config.toml
num_hidden_layers = 13
hidden_size = 128
num_attention_heads = 8
num_key_value_heads = 8
head_dim = 32
intermediate_size = 512
vocab_size = 1024
hidden_act = "gelu"
norm = "layernorm"
norm_place = "pre"
norm_eps = 1e-05
positions = "learned"
qk_norm = false
attn_scale = 0.177
bias = "none"
tie_word_embeddings = true
parallel_block = false
init = "trunc"
init_std_qkv = 0.0444
init_std_o = 0.00616
init_std_up = 0.0444
init_std_down = 0.00435
optimizer = "muon"
learning_rate = 0.00779
lr_mult_qkv = 0.5
beta1 = 0.9
lr_head = 0.00564
max_grad_norm = 1.0
warmup_steps = 200
schedule = "wsd"
decay_fraction = 0.42
decay_shape = "linear"
final_lr_fraction = 0.02
batch_tokens = 16384
max_seq_len = 512
doc_mask = true
train_tokens = 171700000
max_steps = 10480
dataset = "wikipedia_en"
Each number is 128 + 32 x the weight over its row's rms, rounded and kept within 0 to 255. Layers, rows and columns count from 0. Numbers have three digits each. The size before them is the row's rms in percent of the matrix's.

# layer 10 attention query, 256x128, rms 0.075, rows 27-49, columns 0-127
062:098130105083143148159139093049118186149167178079121157176157167142050136139118118133153116149220127156140117097072096141162145186164110176103096146156154103119170122153146093143135131145115147128163116134150176131126150102074101149118175118129158081130121122098108109121190059101055143082184135158150100148082125091134131099099127182102111156111148135110066077121077101122129130091135
052:140122128156050183169149132140036096104078106204146097146185125114166089125072179136100150104063119105118147106105134113154108135169096131090079107165133131135163163139128127078124121131145162063117119129146111177128079131150132150172127181177132142156114086133150187130078098111077080129178091172071182147064122108129175107124132115139124130121137117133114175092128119111123160107176
062:091126170137112085124172167081186068083129077094170138098176114121160121142125145198062149086132117072128117065148051075094153171115114145116093113107146128168180125143135130121146123125187100136058159143156088150090127125178146138113082160072153145153162133133179102128119111111129099130119083091093124144141110109112153106112067122111156129186098164131140056132160149129156165176123
090:118129083121109139135099089091099129107184109160112096158078181185075114133141138072182147118074132125133127146104209121216104099162123113146128140148162063117162117121105119096140114093115108129174128102141144195183100137081088118147128088200132086112128119135107159091146102142095088119177112194118159124170140109124142122141176132141105081111124061111145196128097114067135176100142
060:175153086195105091158083115123085117081166134204176139142107152104134146136045169150150163170129126105122091119064186122146145101154132162146129217110127142133120139112104123122117148123108102099100143132131138115135063121107094136164152126148135049111110059119099126122140091157150096020111124195123116113146136118119174080089107093089119079175115127075146166136115129125125144155116
078:138159148088166087121091100069103159173148152104139093125141106143124181165131108185128137145129113114128151104126189106139148101145102140113114097142151170106035065092108143146131148082181126107161090153171125085106133082098079142108103133108127098142082153098131163094161053115095136162132153136135081089145180159141122122174106136119082204171198128116093156133116189091120084173087
074:137111154090157115189077099098121166188092144067114156143143114125119142114082125151123077074170146085117165124111128152144065107133127133155077113187153064158120129153147110122129131111124091165218143093140107105144156117091098215159101142109157070095178165157122152172136108097126129118119118184094049112074146115107128164137126169124198166108189139155122173122118105130138109145130
089:158144127151162120121144141116153078064166179213180145144107135113124172091082143115158151127135163136166105152153114107096079142090097094136148177108076138106161072075158116217163113087073175169130133110064108092134101090116105137148151088136142168100103157138156114134156085172105174095141111142129117102104120147090074093118150132098099111170099109202161144158161113132093071114119
100:130113086165167138133099141129157118087116120104130168142147206153110163170161060059136106176128075170124096090140097136194106143060125132134129163131105171109146144088121088142139154098123095112096148084202109128147127102111168185094120127127121117114130122147100099160158164112210177096095153124114134088075157144088152081153123163126184106068111144063124159184081135125175139113132
081:172101075181124117146076128150128139198159167094136140109118209135087161159129137132167128132172153131123112149088144077031087101126101140146176103126149142108106080079167146158138162143087185116095084136126152170140077124109144143151141061149075088124152111156139132132166128164078139091130128124129112143181130160154038083160164125128095160091143131092098149128167158123142102097075
081:083106079150156094184151149100079179117113155130161130118107191090032127141095164143142151139138125068146102115098104156128143190128108211161153109136119115110130056140115069179143117178120150005145121168117103117119093129111141112154133099141158150154128115129158179078162086115100138101174109139129119146133121143126105123160142169130083114133066146126135135120197141150157145091098
083:124112142181121132141080137137144118128143134089120128144127155159131147174170113045128104170173148148141154125139128098161050092140127135093194090157146135166108000063166166138123158136107090094126073099130085143131142102064107166151118087108214110150118127097123099137171144100195160111183165111132109140129119069131124128176127140090126104127115129137150106120102165153145131106106
065:087106102156082087095110116128090205158098093119113139096075177094103183132088130194200138123169115119082143171162144104107173114169134153120109089132111133102093179193083149136175122102156121127149105146110129099189193143083139102119192054128094129107137147145153146115071139090120165144059115067146115183105118136137180123110134122143123099130097125117080159115178119142117136103107
122:119071160075113138194110179084115092102063189060123154138136152107145135149066099148089165128122117108180161102151101168183081143146172152143126122163142161157098088079141153140159160084124085109152152119150080071116142141082117147123104165103156140141155112074131177153117137078183129131085100140116114134134148144113159108149185150127135162125159160059124153095085083191158179143127
103:144136157103075104170103165155107091111105123115135134100130184095129151084078103182139152120090154161157091143137138136139188129193132189074211110099119156065087134135128158111128111130129117105114210179178110119149167089095093128111124094123151167112198139121100154109092124134136040138111100132129172072141113177129175128131166099105090104165102141073123157101136113141111199124120
121:131198145137132087184124045130138144159155086111130090160093152148155167093164129198145096147096130079125139115116163143132149103136060040078196084081115159117074084153121128082126111183099151084111122170097104126155144127107115140122143120084183080133138160079105126086126067128113149175157109098144192137159158098119127107114123160178103116145145106147194115123157125139142107146150
101:108158129162099139073129128120111106084082148191125141128128106160121128170139100088114156137100072122127116087118162093124079159085093157130053159166151155185169182124117130112104100052174124065150106075156126045103105116159154068143134130164110220089094114170131126140102075097121166165121133174142134150137151096102122137099150134171163132160117095112076105129114159147101085167106
094:119121160166146126044164148176124071129160094108134114116186160115146097094149158088179145143144160120124119179132076136092156141145154152094113097125177115149192136067092171117099139128188128105130096123106127142185167103105103097113111183078108146125037119114094177088117147143132127089154132076170157156147066108103127131132107121122104128159124105120192080055160131099177168101157
088:125095067090145118147171180136124158100103094129153092136112150143047115154156041122147166138105153147165112143151118113100136185121157144148176150129107132127118089122142112148150152162132121095056148113127126123150133125146050152170139102168080097184127153150109052097206136151122129105168127128099110080137201181148098033137140145097092163101099099150174169145129109119171132118126
107:152136157136184122148149143093154148125129104132132049136134095087055096154134120132133048152178077198085136150108106084177140129117134162103162129112111119173112152124129085111144133154127117109122157142172132161162118162085114189089104075115164101130168183053103145156177111122126095177121142119056133128063155170191078155143131145108115134084135157079122124135116112095093057144124
084:133123126119135174116128108084183186127160050145100110161122074067145090120203120059119100173097086120102137091138138126147127100116114103116114157114166115099085160161112158129074096097190122129086128093160163185171141132153121120098151128139121092146099109158134119125117101098142194107189165141168182108153148127104187127102056087166132133097102090149120105164120206158104175149124
085:111135163108177086079129146069127160104091148101076125100149099088093124149081110188124148117122146132131153187118081119147142138158154174113140149159110116166136192106167190197135106132155159110117161108121168114139138107125077151129104128156158168151082138118189141138163148118108109152117205138092091150136099171154187117126144066127091188109078134105085135094116097091051059138160
071:179194130093052125139109096155115092084121112130142072143134089152137174084124142207111102195114160141155124127192166139158176100129108122103144137101029191116133165124150114143140152186097165167115163150100124128084094132057104097130139187145129153123143081116082113110157107160122082148124108061141104116078133091082117134126137135145104115148157110122138118122132089149095195089152
# layer 10 attention key, 256x128, rms 0.0773, rows 27-48, columns 0-127
064:119124078103120181132146165147156140067093147103136126134148180133087109157144174086143120102169103181155082198090110171090120117074135141115113113112139142140140134101174095133159123114139082128128082123106111103179117121112141145132090118141133130143098166217130134146195105066080163166180087113161104113088126169130115176126116185155142086110174115055071147119130080126140144038152
052:167068119156065108181092101108041097156133154141119141082148150125101138101076125149124093094125104111123131121150125132098091152141074174088126110112130153157118173180094105104136180116167176087112138193108131136176113152160113101114130172096152130172157101058130094112094184134085090102117137148051128155121129167138156100197158142133118201149169098182189119115143153118144131130168
060:162101189124144077142083096091115100153117059132097122122178197149164139156085080153109127118085120130108158088182106104154135108164153140139152127132092116097188091093190124141146205113174168133094197116134092146167114145172166080102117139091084133128126073086148119137066140115141108096138138165091125130177146145131147041167127133107149145171140118147192106183136114101110111114147
067:109158101109099169100126159102189159135115136104110111143098071167089135172082103156139172084167127143132087157093079156172148176109122138097157116113158144162109172189093120117170108185091122082185103105106121085122180178100129185126110141118185109155151167178113129149169107126118146116124076071192117141132090139134120161123106179158090084098103160137099185081125116140175143063148
051:125088089196075093127112143164137099086113159126173083118105074098143112100119137129098173124151161122146096158126131193139092124173110137128139169112122152173163142180139153076099141133175154073118112080107116127114160143132093130139110085136098192122211153079121069127174170151081123090197139124127112142086087202091170102134091134152143143143148141155156142127176165124151193094173
076:121142097132195117092071125051116151172112111108088106100123110201137155095095157134189147156094087124134179094140194131128159103176134129055140121144106100115064152147139138051125051130183083123116107105125162080121135128122110121112107059200115121142113152123135145071121176119117173157153168133138100094165181147138168151142140116101097145137086149102101132133101160126153084130085
076:069120104089122073148090157066084142125108117088103077151149121164120212137123132178180131140130110180148142121069129103148099102209185159133125122119101134138153126148101121122141068150172082100198156135095103111105105142084105160099127146099169117135149201169118158127104100091167120181093118161128108101123095133116133153179169075127180190145150104088150159072121107139153100122109
092:148140114154154124161180147125176132013161078086130099121121097119080081079093134126219088139192168134104104155145162140091091115129158122073126143130070115125141142137131143155159116135139091064150101100125115149103163124092131092110108098146164181089132146081142198153141144118108126128129123100109117157117165180123066181133136130111123052116131154148108138131170144065091127075153
091:129118131180153143134138131132135112132148115072126114178092142122142182181149114130143108118139092167084127176177044148179063083123150115098069109175138129111186119137110146145117154148085158114165117141206126067091090085142109133095067169131111153149103173158094146133137178116195195105078106089085082149107118147129112112146162113083176090108114085104147122136154169130106125162172
067:131098069171152147124129096115203189190157122108151114123075146130090068120096138120152110135137123087115122161112177179106137140183072143126169172090188157197131151131110166073185119130103113116107083078118124126126104149107121138131129127125107153127149155169112099127159149192158123170124117101156099190073129196145088190126132094145136116099093123153085169115162128156147129101046
082:078095125161119133110147128106152120106126144181134108071110191085084043126070242150170116127126143080127076133139147143166108183139136126113113066124155175145153146104039137106110153175107156074169111128073114142134129088119151113114126099119127140101078154181177130097144126097111174106151120133152109137078121143166088161075146154148136189132108136134146115117151093125171170102125
082:079142110175117121071132158095136117133105173126110109086139159128126177108129168101137170206128157173143154146101114138081091130140115093105192077163157138180164087142138149083120095100147084100139072136159123094080170171129095137098120104122137106076120194119103130114149169077181184117094128060122129104123089120134124173142129079090133076105099099145140128068189152106071112184115
064:089073128137151085121129102151098161207130187176101129101123153083097114106165085182139157116165132088163121121164150158167188117176096128146098118088079152134099133170105108107138126139127194137146132185152097151226127145089117144144184115098072091222108135113123117078054092116108141094091138108167117149121130125132139114095114119118099130104080146107138131142099132118176150067128
114:128095140164136085156095133123076058152067165076108131113131138113140173163076161140115168072109165146151124120137095141172108104159167091051151085147105170146134075092145156131117149107108117115144117159170124098082145131099107168112087137150159103128138133130152141138107140114136136162102111132100071095174119097153204115193190137129137187159134131055174152021121092139137131152144
111:127130143118144135153081135195085115193102150167103159111109174082122145114115113132105138102103153123142055118179149143140207134125110106058130119135122111103073074126117170076132189157107142143133137156139124138149147040093125146151145115103118090142208064110166130138112189120128092127142159148149145089132168067143164071124152132151065120126093156112134137078059110178151166142137
108:108150143158111173130092088131122118132140111186075138096123140143156154097177171172178147167080131127152054140113200094127188104115093168089100080120087156099092115139165156109104115125160153068122099129083099132140177168110099087176151060173094111168165144160119171110162079182142178131153096117140197099126188144138107134112115078146123089119119118144088181115121156115134139090136
082:231155151125151147189148103095127092114149087100146125161130077209124131131111136062193094123107161080117195159109136162088079161150138091116089167163157112159105150139135125162076110124184174119103124131140116116123125134162130132105101057095111186072058191117119154161135134121099186141126113148084089159131149102072135136105114180153125089160106104138122122159155126098140125136136
094:070161169181120120092144133161164130136093135120153140133157099119127114184133149073060146127135137163116134115139134079117148139115130091151122139167212135116143114087143086139112128114171104108176098145119130114171142128104101082147083181061112102100042112125031112087157156152127100112151152112133197143196089080102165083120109147088101133161082082127146089109134106129178140150182
078:083131092124115121099183141095207140054161113096082059161128179063110097137120095150165146125113161133143102140098163127141152150081153121073098115133143115094080119110080176120136092136074147166122102102101159101093149097169127133123110132190100102136128097132210108135092190119142139158160138127090108111164189158207071117069105099113152154103168159147121159133164135100135128113110
097:093093145097156132095111147071113172134119091160135062098158127098159152164160120160124127107106095151094097110110125065175131134088123139119130066164098085161195170176118129113127122152140113136120148128158144121080054173096172142123138115212162095138177139161163144143130167115137093126136115169084117136094159092201086124142132106085132147135078197145116175161124109128069090174065
079:146153104129065144125118096123148156139134034162131159170098125092151150125145071074135079167105112129123167163138080106157115119149095129172117130134146094088087163140136135207109073081118167130094128135174155132173105143176082145129101085112112104152129120150096156088157079136135197062128141134128153133143145178064146078114119139128142110084137090126173094163178202127089154189141
078:197108136044191094130115166117129181146117132146078094109184139084132102143126094179136125091097125151125156126088081059130146100198127055125156111106126090162117131120104120124100110159164123133134106114121170120130144147156116162121159117149125066099137101074188133095105176098093084089181154121079148141122079117161202122149109130169089143135108175074138138138148119158101078066137
# layer 10 attention value, 256x128, rms 0.107, rows 0-31, columns 0-127
053:118093123133131133160109138090114078140150121144062173112188087141095105114141125135101130170059137128084107142112200140153150119081115150145155133186170115132052143196125081155133144140176134177138145126062117166179125154086123162133155140083192134098147123155110130173145152136153104140101155097164176086129131122081097129214082175133133143172130143085088122162121100073068113112147
053:063154086111162169102170093107114151146135155111094132095160160140108184125133140137135173136111090099078141157090092105096135092170060113106149094091121160150180117097196119120135182107139192143142156182088099147138111150129138116137048110190104141165123151102131168115109103139127154141050169121129100174182119142155116115102079148130123122192117093200162158113156119094109087115068
055:106131157145159134160139113113108147180146114100138092063156218144177134141148118154173096107129140131060189108114175146135133148149124122136163116162071114140162122065118059116122175061184180117133156073168133170135146125170142115134171172144114054127161083116153125102092121125137126139100147170160138134179100153124123098116113094143110108108157119116131083137149048106045081161135
048:155160089089139121122096136192133158175120069139175093120089085159144115133130159135101105110141107171124180095180132065128120118155088115182104112161080120148128082183138138185111155201094046104153102105165123130135131111075120115130076152128139158107085171122116122143181146165109119108145139131156106100128123062098148055139173129101121141093112144126170150069099180161176130101066
051:109106114157121142142152179144131087099197135136088158160104172063197146115073171091146122156147142119123088153152153136143072127109160118077075113111177154164119114077093211134145102140131097158119128163105065190121078051127129175149122076141107109156088143188119147182109098138143085085142150120112110109167130113149107123122069138098155167185116110125178137129109147127175165156131
057:142103107119141176107170149139129147125136117150141201137181142095138061103163089092174121105116167129089142053177115158137111112199171132126176108108090071106081155122162148058143128112113084153068118115110171120119095107139080146133123156151107150104108109117157183156102061124185108138152136161169155098153149106120108126099138092132134108112172166079118082118178160106142083192058
052:144177136120075109123139179106140127153117149113057113090111129133164110131124108146096168184146097129102134089052091094148143160053150148112152130149122076170137151090108114014150096101097069105141112150144141135143143178119140089119201091118106117182126125140141094156102163148100145203158119073190148142152110122169145145074136170169122113137158089141112090128108177157110144087144
054:115117165114138119168058139155141132139166158146170124147140101072060087111111091170158131072128114176143102095173117084110145129133122088124135197078148137172171096124133145210126088160089195079139103094159114189182165134143148132141110145119143126115144157153106123175087131131127099147095109085164091166123037095120171129163136120114116110124074164189177095091130127123170102127147
052:148089173076102126202092153182138105082158077103163147088135115100071118130111152100164131165096095115119172132155143121117098185154140124123146141100175094131103075155078140144129186207153130093123166141085116181084123153130077121216166137090137106085046093082098120119136109135115137144119125119074129133126115157116067112178147141142140176097122075131128136096102167083142115137158
050:090094122119104158152119166108062085165138111139141104142164164090147131101119105115188128090104172057101132092109092162072077149186144093131143144109107143139138110147188089151110118135114142117151065127135150139158180173201068165133073214153139123162162077073145118141126097170129145136189149163129120122163131129176121138082137108094109118120121045142119088121146137108093167132172
045:213139143132131142116081128102156129159096148132137123138186138076093115078082153186155077121102078161069136080121171150090159079104123095154104105127082145090144155092164118131113154141126171150148166137135156171124141127142160075093139158135052209150132097177160085140071151070166132153096173169149124117104114139140118098138083146090144149184120150098120105103116063139114149163081
042:143179143162156164111168174082152062042133108084121148106120111061139194091175117138091184069113169154099119126119132163123071100088167118146148108086109159091137141142147093100128131155185191172166161126154113162106073142103090131072184108146149095100128077160162114082172118136133119090120130145084122123099131121104119121131132095104147147167139130167201160170130129109124145127077
052:120109106155134018211110175165125143115171105134096128127130149107222094104130140138060138118152144119131147104094137101183114089114117103173104174064112100137124111093088118110107084135138119183166145129121108096147117079136147166108128118172160143074120157159145092115058116137136148140095164118169152135117098128113102071118128119136111133200210090208139158139123110163105129131132
051:153088117124173124099182122139089136167175135140155190089146135081133116113192152152114153134116130112172145164094162113120137134127209087132082136147116114087152088136074162119080094176116110165152094172092162142019125124069111190135134134136091157149081146167119145128157123122111162103093173088112146123126140109121079125145108142081159158123141116150153137046079171162168151107076
046:143119120160126157124083163090125059120111188088141098156147146193104186092138166149140127160103158086088117142072186149181123103154191149133158184102100093147158086083103101073108146132157139189139112171105092150113136147109115137156114086083094103103128080115156097082099086120132098104124150182164146155145180142143094111202109103134169179143135164131187152124142070154115099157124
050:128182161065180049069117163178153123147135180085204089138093121173138182086161144150139140144162163171129106090131120135151105105158114147133132163138091105155125119068120164153131176165088104170088084092121170089132108118107112144165126097172098088093073143172084137087089104112123093087117131150112163123114110111127143087176114088076123110125164184144150128139186139137171111154093
047:147105174154188092168193131153129129112081087144109106111136103177204103129143177082170096140131152167130144098159221154118126099154137203151143105146065123081126132143115137085151131102181132141095181130147172146111119109140122101148162132130159141103092106136183091135116094147143119109165105212098091054129137154135088060124127113153128154089145144072127093140098090125118138179096
044:102134136139121175137166161085176121090119127099094116163152186154113120115081173142124139124120194159022058171097159144146208178133159103143130116089091147091145130113161061082124127125127141118139115145104095184107143134074156136051124052177102108094152151131163102099120161111107146148134107075153120149100161164121108183113158102175131088109176149140139144113157119162135127092116
045:142159173137165120103163105147084064121113094153073144139111141144137075081116129122116093172130116175132128172098132124107157125181126115077025112120096110055169154106132123065145122156154120152142159170138192195105157182154157094170164095146082149183121125158113136133154120104114109175132141170073094099085081154133108088176098129108114145098160127136146089168100072154136159104102
048:171098114044129119129107141147097133131165140134147151157112118093105051165131122156092110083129055120165157105212120128160140072141134151154176193106116115134132093087192095096140170118107117156110125086093127162067135142075125162102196128122112116157115124137139138154164153158158146118163098171178102123143170071108098081118128092150134102149107068094088106096122154124064143162185
054:157128140132171136135082124131117061109152081118090159098144025189137128078163099151149139127169133157103103124144148161117153080123056090121144161146087144086148144175141131129160152103135160129130096069088171103156132174142105100140155178120167082119111127208152131115064151156185129152132123139072164135128104151121163142210123126095149136128102182155143128173131089078144086172105
054:133144102092122146065126096135149139152139102125114173127129081099147151116198095107078163064150146145150111128147139084090109033090097147096167117154130145074145148126223154130154103104149128132103113126162155142112109180054063137138087081129130101163173112089173150149124161126145113208149143081138132162142130144168181136090135096117131099145108104110113062193158181127123125129112
050:088112136105140117181105142123091140147165134165136115115130054187149148105155056175114106097124145136095100092138102145125086164137097134115161126143184083071067169170087134159138100120137137132106156179087165180232126157148119098161148130109125131127096111141122079074153119179156164137122073131134108092174116087111127092181082117109135090153123108083150061159090091101081118161126
052:118121130086090093118109141141131134084116149124126179132171153112128087146120155153057135211094110117092128143147129142119142147084132114164069132161087133172066118117131125063087168147144134136174140103103128096186158159161100187095158189139120093155155126138079076168153133148116162128114149146073115082100130138169107118137149135089065153132136119177078123198125148187054205127126
043:142104098084108202130121096089114118119056111074169108165107128114112126083161096139125146103107117119074058162119121113171147078166096062141144077114143166063140117138147130085136171069182110095133113140163151130175153183156136079109162092092135142143149068102132124136109130114127164163124150136111107130133145202183148120112173124129169096152143112101079110158128057141120162048148
049:171102152118117139119132161103144139201184150098156136149162146072100157132169117144114107121132082135074179100108134101095081118124182129127141164163172141117126085082138108155092163161176165135092118067127091160173200078146140058163148110131099120135179120118114179104065149079136081125104152172158170116130112184152193128096150083113083104135114127163095133150145170132078103087164
049:149109139087140141167101119135082160114165055162152159108133073136109115125151160097101144109099154155106100125137182106137124153155115108148072126104155123061119128144167194122150153133171182188095148111105141095102092102183228121163123135108129165102141119152107135123086137050081176090111161148071103116150115159108133116192138100096139149204163092098170155148127076082100138105136
056:135128194076151127169125157168095092117109149148184079143117103131164121098192135119120109121138159139104086159127134085148133145148122102146108099175105072110145129113145161131127199112115128128166060092126156190134128138173089142187128076113095074125085143189131133170126130054119156064145178118131063107160172099141154136128175143089174119130067124175170094178123141152145124105072
047:116150157114112182101126074173166124066137122081164176149113120122146131162211126130152116146142063156160209142172116080125107130131114066120128148110056114090146102101130130079160126118172149110098134194159134135112097115113153096073114081129074089124102103152125138132105128110104162158094116169071096126175106095119183065141172138120157149171128101128201150188121154129170112134120
045:155131102102104166125089124158110120117106151101145158135150143101154101133198153129147050098136206187047145138141175128152114140150171126121066161172087145114132062073115125048139136068129140097108143124155106109170156130113118119107140143127083129149118128132137125112132119182054108113135115090140074109196155219128162152075159084111113141142130180173122095137144157174137135099141
045:107130109133143098115151129144180112138108156103121115186084112140146167169099091080081113168120156160116107126128129128070128103120133122114167110126135195116107162210159124153098095118170112089079079138119155137168101129135099180099132101102185162121139104092114157145149095199105106157171072139170146130089100184055139153130100172188113142142108120123124094128169242186112154116129
050:105127166148134082152124100096162117148150048144139074103163103136101098077098129092168142071143166094121156090102162086170080151088151117158161147112095190183141071118126145120150102127129163083131130150118105103175132117179141120147074157088166121093136165089193116128088125057103059099126138083183165158147113164176101129088201142124138148100129101163084114142172130128135112156122
# layer 10 attention output (transposed), 256x128, rms 0.0931, rows 0-31, columns 0-127
059:174121132157181118111168177123143136163135129131143144195055127102106136125096161140186129087147158149117123095117094134178083185117152156127108145132058115048142119097137097085091095125130131081109150105110098141059160078143136149174094144136116100127125039106097111154122180159096156103151134181113110182146172123163092165055175116144149128080110122152173110176148092164129122103143
058:143112145103194103158133164096127110155124153152140137137067087149117101144080157163144065086164145151177094118153117157141091127092135126143158147109117125176087152121142133168128186099123132113148128095128051152133114097157163099077140155152083122041150170101127217127082154146142121191105171124117165108134110115068127145165085080082122141128136092133135150084103124112135232092100
072:115128092093178152177100122131136142132135082144139157129126115155091107161083148091166077110129220187156087165114115137174138125118095146127147171120162066112098136160132135153137129115079103135181101157078157169140079091108120108077101105168088131133122073109097172117127096178123104032151129156134091126139187159073127144128159165140147141088123144079183144140155149046110172137117
059:065162130150134146129119085138125180141095133139142120137178140114129178147131135104085178158157170137092145147083141157067135085123104122081132134147149173129117192111141115119141123159132125124159118175153117128097184119143108132092115086152113195116140064191067140118101121077113174081183112101177105152138125119053178118113102141112130103103109151125030073182095130106080165190142
065:169165181140144143134096137111089115090140147126124084159110114192084043156144124151137148163114114097190167133101185129136117121114155168154080115103172100136133102077062103117160128095066105125175149114117137166121106147122114128127131174128140091062112137117129118128215219101122208132079118142146123141116102138091128155160166127117093124134169134091155171084149125110067090072098
082:097141102139114142144141082104104101182188163124130131144169176141089130117136134064083168118086134092130122134073177165197176106143096127137113177155209170176142157164121124108084160167096137127186094110134135130116104122080123132144125147131114107093110136135086160129144071151081112092143094190039134092143124103133141094134153127151136114133093069136177173147091101095094159073189
060:177130131148138086071113128100161104144087154090116117131139098112091144089117108119146076059159131090101156122167077104141118155160101072138132145119104108132160118194195136128095103123161167137085138115136111118115182109174093168140130090117176117134180198148139066142164112171214121113088084100058164127150147139139102102118131125109126127128055181143148180097158188145132081140163
079:119188127102166117112184155116091180103134111151125146132129128129180151151143095156111103185174163187052105149156112109085143129115148141130142082138038153098087101124134115164115111192147101145122147094101149116158195104133072144086110095130124151096128091133121084123148163136132150057152153110186088132134177154065127140069100134120150170098132153114078083102144169176109138174068
068:195133096163153123120118146133170169152135142130116109139107120171188132090161101086168157093205148136190183126108106148144127100124104135151142143156149143082113143056084132117139088107115055129141107125176208148104070086138138143130111125163120113125122080103105093130115135145147183110115139170202126118081142089100105187076122113119143069099158138044142124103155118141073152156076
055:106167096084150170164121103085162126149129184119153192107172152191136137086109124116071101109124139166128125140180157149202177116100109149121146146100164120142113080104080127115080168150138077177170147143100149125111086127104137078118083103136095143134120144135135174127125122125076156132073178156145103103097154069107156057119098197161146118130132167109113095160067196124086150070128
053:068154143094115167089151059076085113102152155190120106094106141160115120180111098134138128112084190174143085190100118141162083102150145143112134114096147093176124107160129075154145148103131099158144108112135131093129158112070114182091110102168123107081163118080101216113173160134125120120199131155143075149150210127150140126093188128117107087124115133146150097173102187121101119124113
049:129109157118151115117158080127066141189106145171140087102129130165092076101069212101158123151114108062121160148090175134176113132131132136131150149060209093201118194086131122185113139145143120110109127117108161134102068131152178103205092151128157093123108129112081176134173112156106140107152162120090147081138087109134122091134111162107160093116166150153141092090082102135128145144134
060:142129156138128138113122109092127119150136159108162069185145127139054159076077108124168130190140121120121183155081161159153104111084170091091145150130136179180150097201139143117125181144075122113145147118134159187151104174091093129089079107148153088117162111082112171207135134139133132126085102093062114134144125167104179103110115129068123121132068123112150110154108166068063151133131
063:101147105114089168111119144116128149078093168133099070141179174181119099142097126089097180173121146142165197171046145116172077109113132192122128107131189156199150150108104163116120130097108078070127099153180136142157140079094153088150143122141164107097082110127103155161171112130127147177124106129130113127137135073111097118113150099156124077127111094148156155169122073092056161141178
065:142070143112133117152082113134125157157123109171116122114131153113083089152089102156154124121135112136168191166055095197214108104099142136157124167126206131145115129120077115142135162076091130120184121118121174145080066070087148100122056132195111097121123130098101166166177182140127105136122127177130136124088098100174117128142163169125114099135185113143168122115076139105094130068127
059:121094099112073166158139083129082181067169113120108097083135212104106054155154102114057133197126128086147134162105132150127132086147122121112125095173181192134156189107104136121168129122087133128227113135135133165121133121084099116100088126170166155132187131160101124161167152093108136117162089145117106156138114118102172117121169148107114142121125101107143115134052134075116178161142
058:096152122146080119160079057138166084155136122088118144119167154149082114125100183111124167139102147081130172123084137188170145115143109143112097144127214112150094204167119132133161124108103100118208099165149175118112070191061151111126115131128081114161132071136091203113124094108106122102135069156074170166110137120150144098167171167119114103148160128126157111129132108084130102103144
067:135140166187102108087155131119152088143115131179111132057090121052083112120118080164166136089094090087148135120140082169141133118124101108147155174168110085148115146118190155127094129149140161136058111103113103129114115134166149082160107198092140104135147209135183139149085128167126108173150126136068160111141075151153078136136122135140120140158115113135105176139140153127198022139123
054:103114095199070115099133114092131101132116171131115105098112131110084130148107121149135154085100096095155136140103147106165088143148152180213126113153165120227109153156143178183155121113103104095097106135127141120135080122061138060092145093179149074087155146106134128179103112137147143135144109110073145164136167104133100115185169152167101067202139133143107151128130163137168061135100
057:067101160157120107145127117082106103162114096150183135138182187143143080078133067110140131137083174114090113105103138145129164140120122123133113153117135109150175128164111168116106072136088098137138085085156178145179154098116117164215117115158165134120075123099093131147093142091125066114181124143084137101144116153173190107055145116170184119144112133154176179189103086113067146141131
065:145088139095099116124155106097123203163079140119091126134091159104148133137135197164128081164156147139111123099125161084101086140115180159089120085139115150099112180144127099132128135156189174140162133184124089040100156178104106145096122136106136124153162101152101104136141117155083065084155117137144148162090185145140097086057126195123117141120181150115139071061062154153131159154123
063:097150124122137124141147138095079066130084163134126160086149136136143084125090148105115118138063146088111152095159122096183144149160135087141109150147071129168149188138177154099112089219144144125101151146118074104140155080151175128139152088150149139078130133167081145118141045133094156155171101147071153072117083157145193080084129120091124173140134092209145139149123118119138180109110
061:171098045137109101164137082123138129168101159143154128196108151109096163096103205120133131125171153120103135115119149117161154121117131119106110134121082143121106146214138040147102184150119149109155088119141110069132190177139110130129129121173146127119163037111159109212075091117114095066147137142103152116183127115114115107097159186160116187114069149116101108113123118112101126129115
059:180109110134132163165130172127136163115162134107094172138074111166132106090125036132111138090114136135175117132189166094179107170172182139122133140109137091116133077118096173136205085127152091157057177092131110168127135130159132140116059112166103108160136090100080105099110192104151133118082133112138142195163144105159121079118147091140138102129084116090129122142068116133165088133196
055:159085128177143108124085107126122057163115118155037158104073111122108105131102085148145122093003083145127111085127125143162142153143146120151125160144119122172137110131145142133124128100139150170075151141143156105113110074101178118162132105186144086137191127105181124132091145153054127176115121148109150099095105121168111180144080171154081114147127153150146187131115144177167088169097
069:138137073102184151144120150106039131111152097178118138133088156194110085112113092104166093146115228151180085171142154140207153140140122079159145131091123115141154121107128119111154096113073111152128132115083130207144089065173117137136102064180082145112121141123111081130156123135115147131151111178161106162138125112087106131090118149160138134107152106084160111109183164083083164123108
059:107078108158051137110163163105118123181151123192141102132137112156112124160093121118145158124112164120132160113102144119151119132119174171133109118141185139198158112132098081164127121080067156090155129146154105149176066162122099130147142107205130076097126050127170152190109177108080108146139095145095131124161112118152148111129094158221084145123149091110129118127125081088049151102096
072:125121088120134163115104132141084200147087094163076102096135184144079043185104118137129147128110120134134144156091154147177145073169135161139131140132199103134165127113112115152128109122075106128161114143154158164096148128077153125116143109227145135091125069147078123142160196153075106125112123178104171147171104070097154105095161139182107118123130135108134165126103133067056157137130
057:160117095140121123186126134127092145143125122197095119154156109143108088158066128074125186124083154106170097127105239129155145103168137132178069116146191123169162157173110109164193156090061109115111105094137124153149103114120130157145145071218085130115145143142085146160154114117123089077114141123093169097145069156102145121140088121135102116123136107139149151091111082120072140141091
073:119106136186134110126105153112119129151168107159093122150091125153077055099105050115116149116042131083166112133153200175190165112148154100158147120147141109117100135134103170116189097160131167153109157156093145124153112108175140101150064092174093104144132166171114136187105144138126100160129103153085162134111057110102101125144118152189100140131175094109162199102101109102132065117108
059:146179119213055115108122091163112072112133142118152163106136127130126122105151139151131166137073122108154141076182133160166186150126107096153095117135099136138124113116207098056166100185123155132108166150083118091136115157114145083167086139115126162107158174178171135104106098082113125165105085072084163124119081075147095110130127139126133130113094156186121124135122119143231115077117
063:128144123059145194115153124131161143152121137163116150132145105146159179144136086164160127158157164154107164145146077151111189111101131107103151176121066120069095093092079130139060136167144141106171115137110131105103147151117115133099105101105102140099165111186097152055148098168091193147094156133164091141036167178078172121115088117089140156077146140111161065142166153138091130104124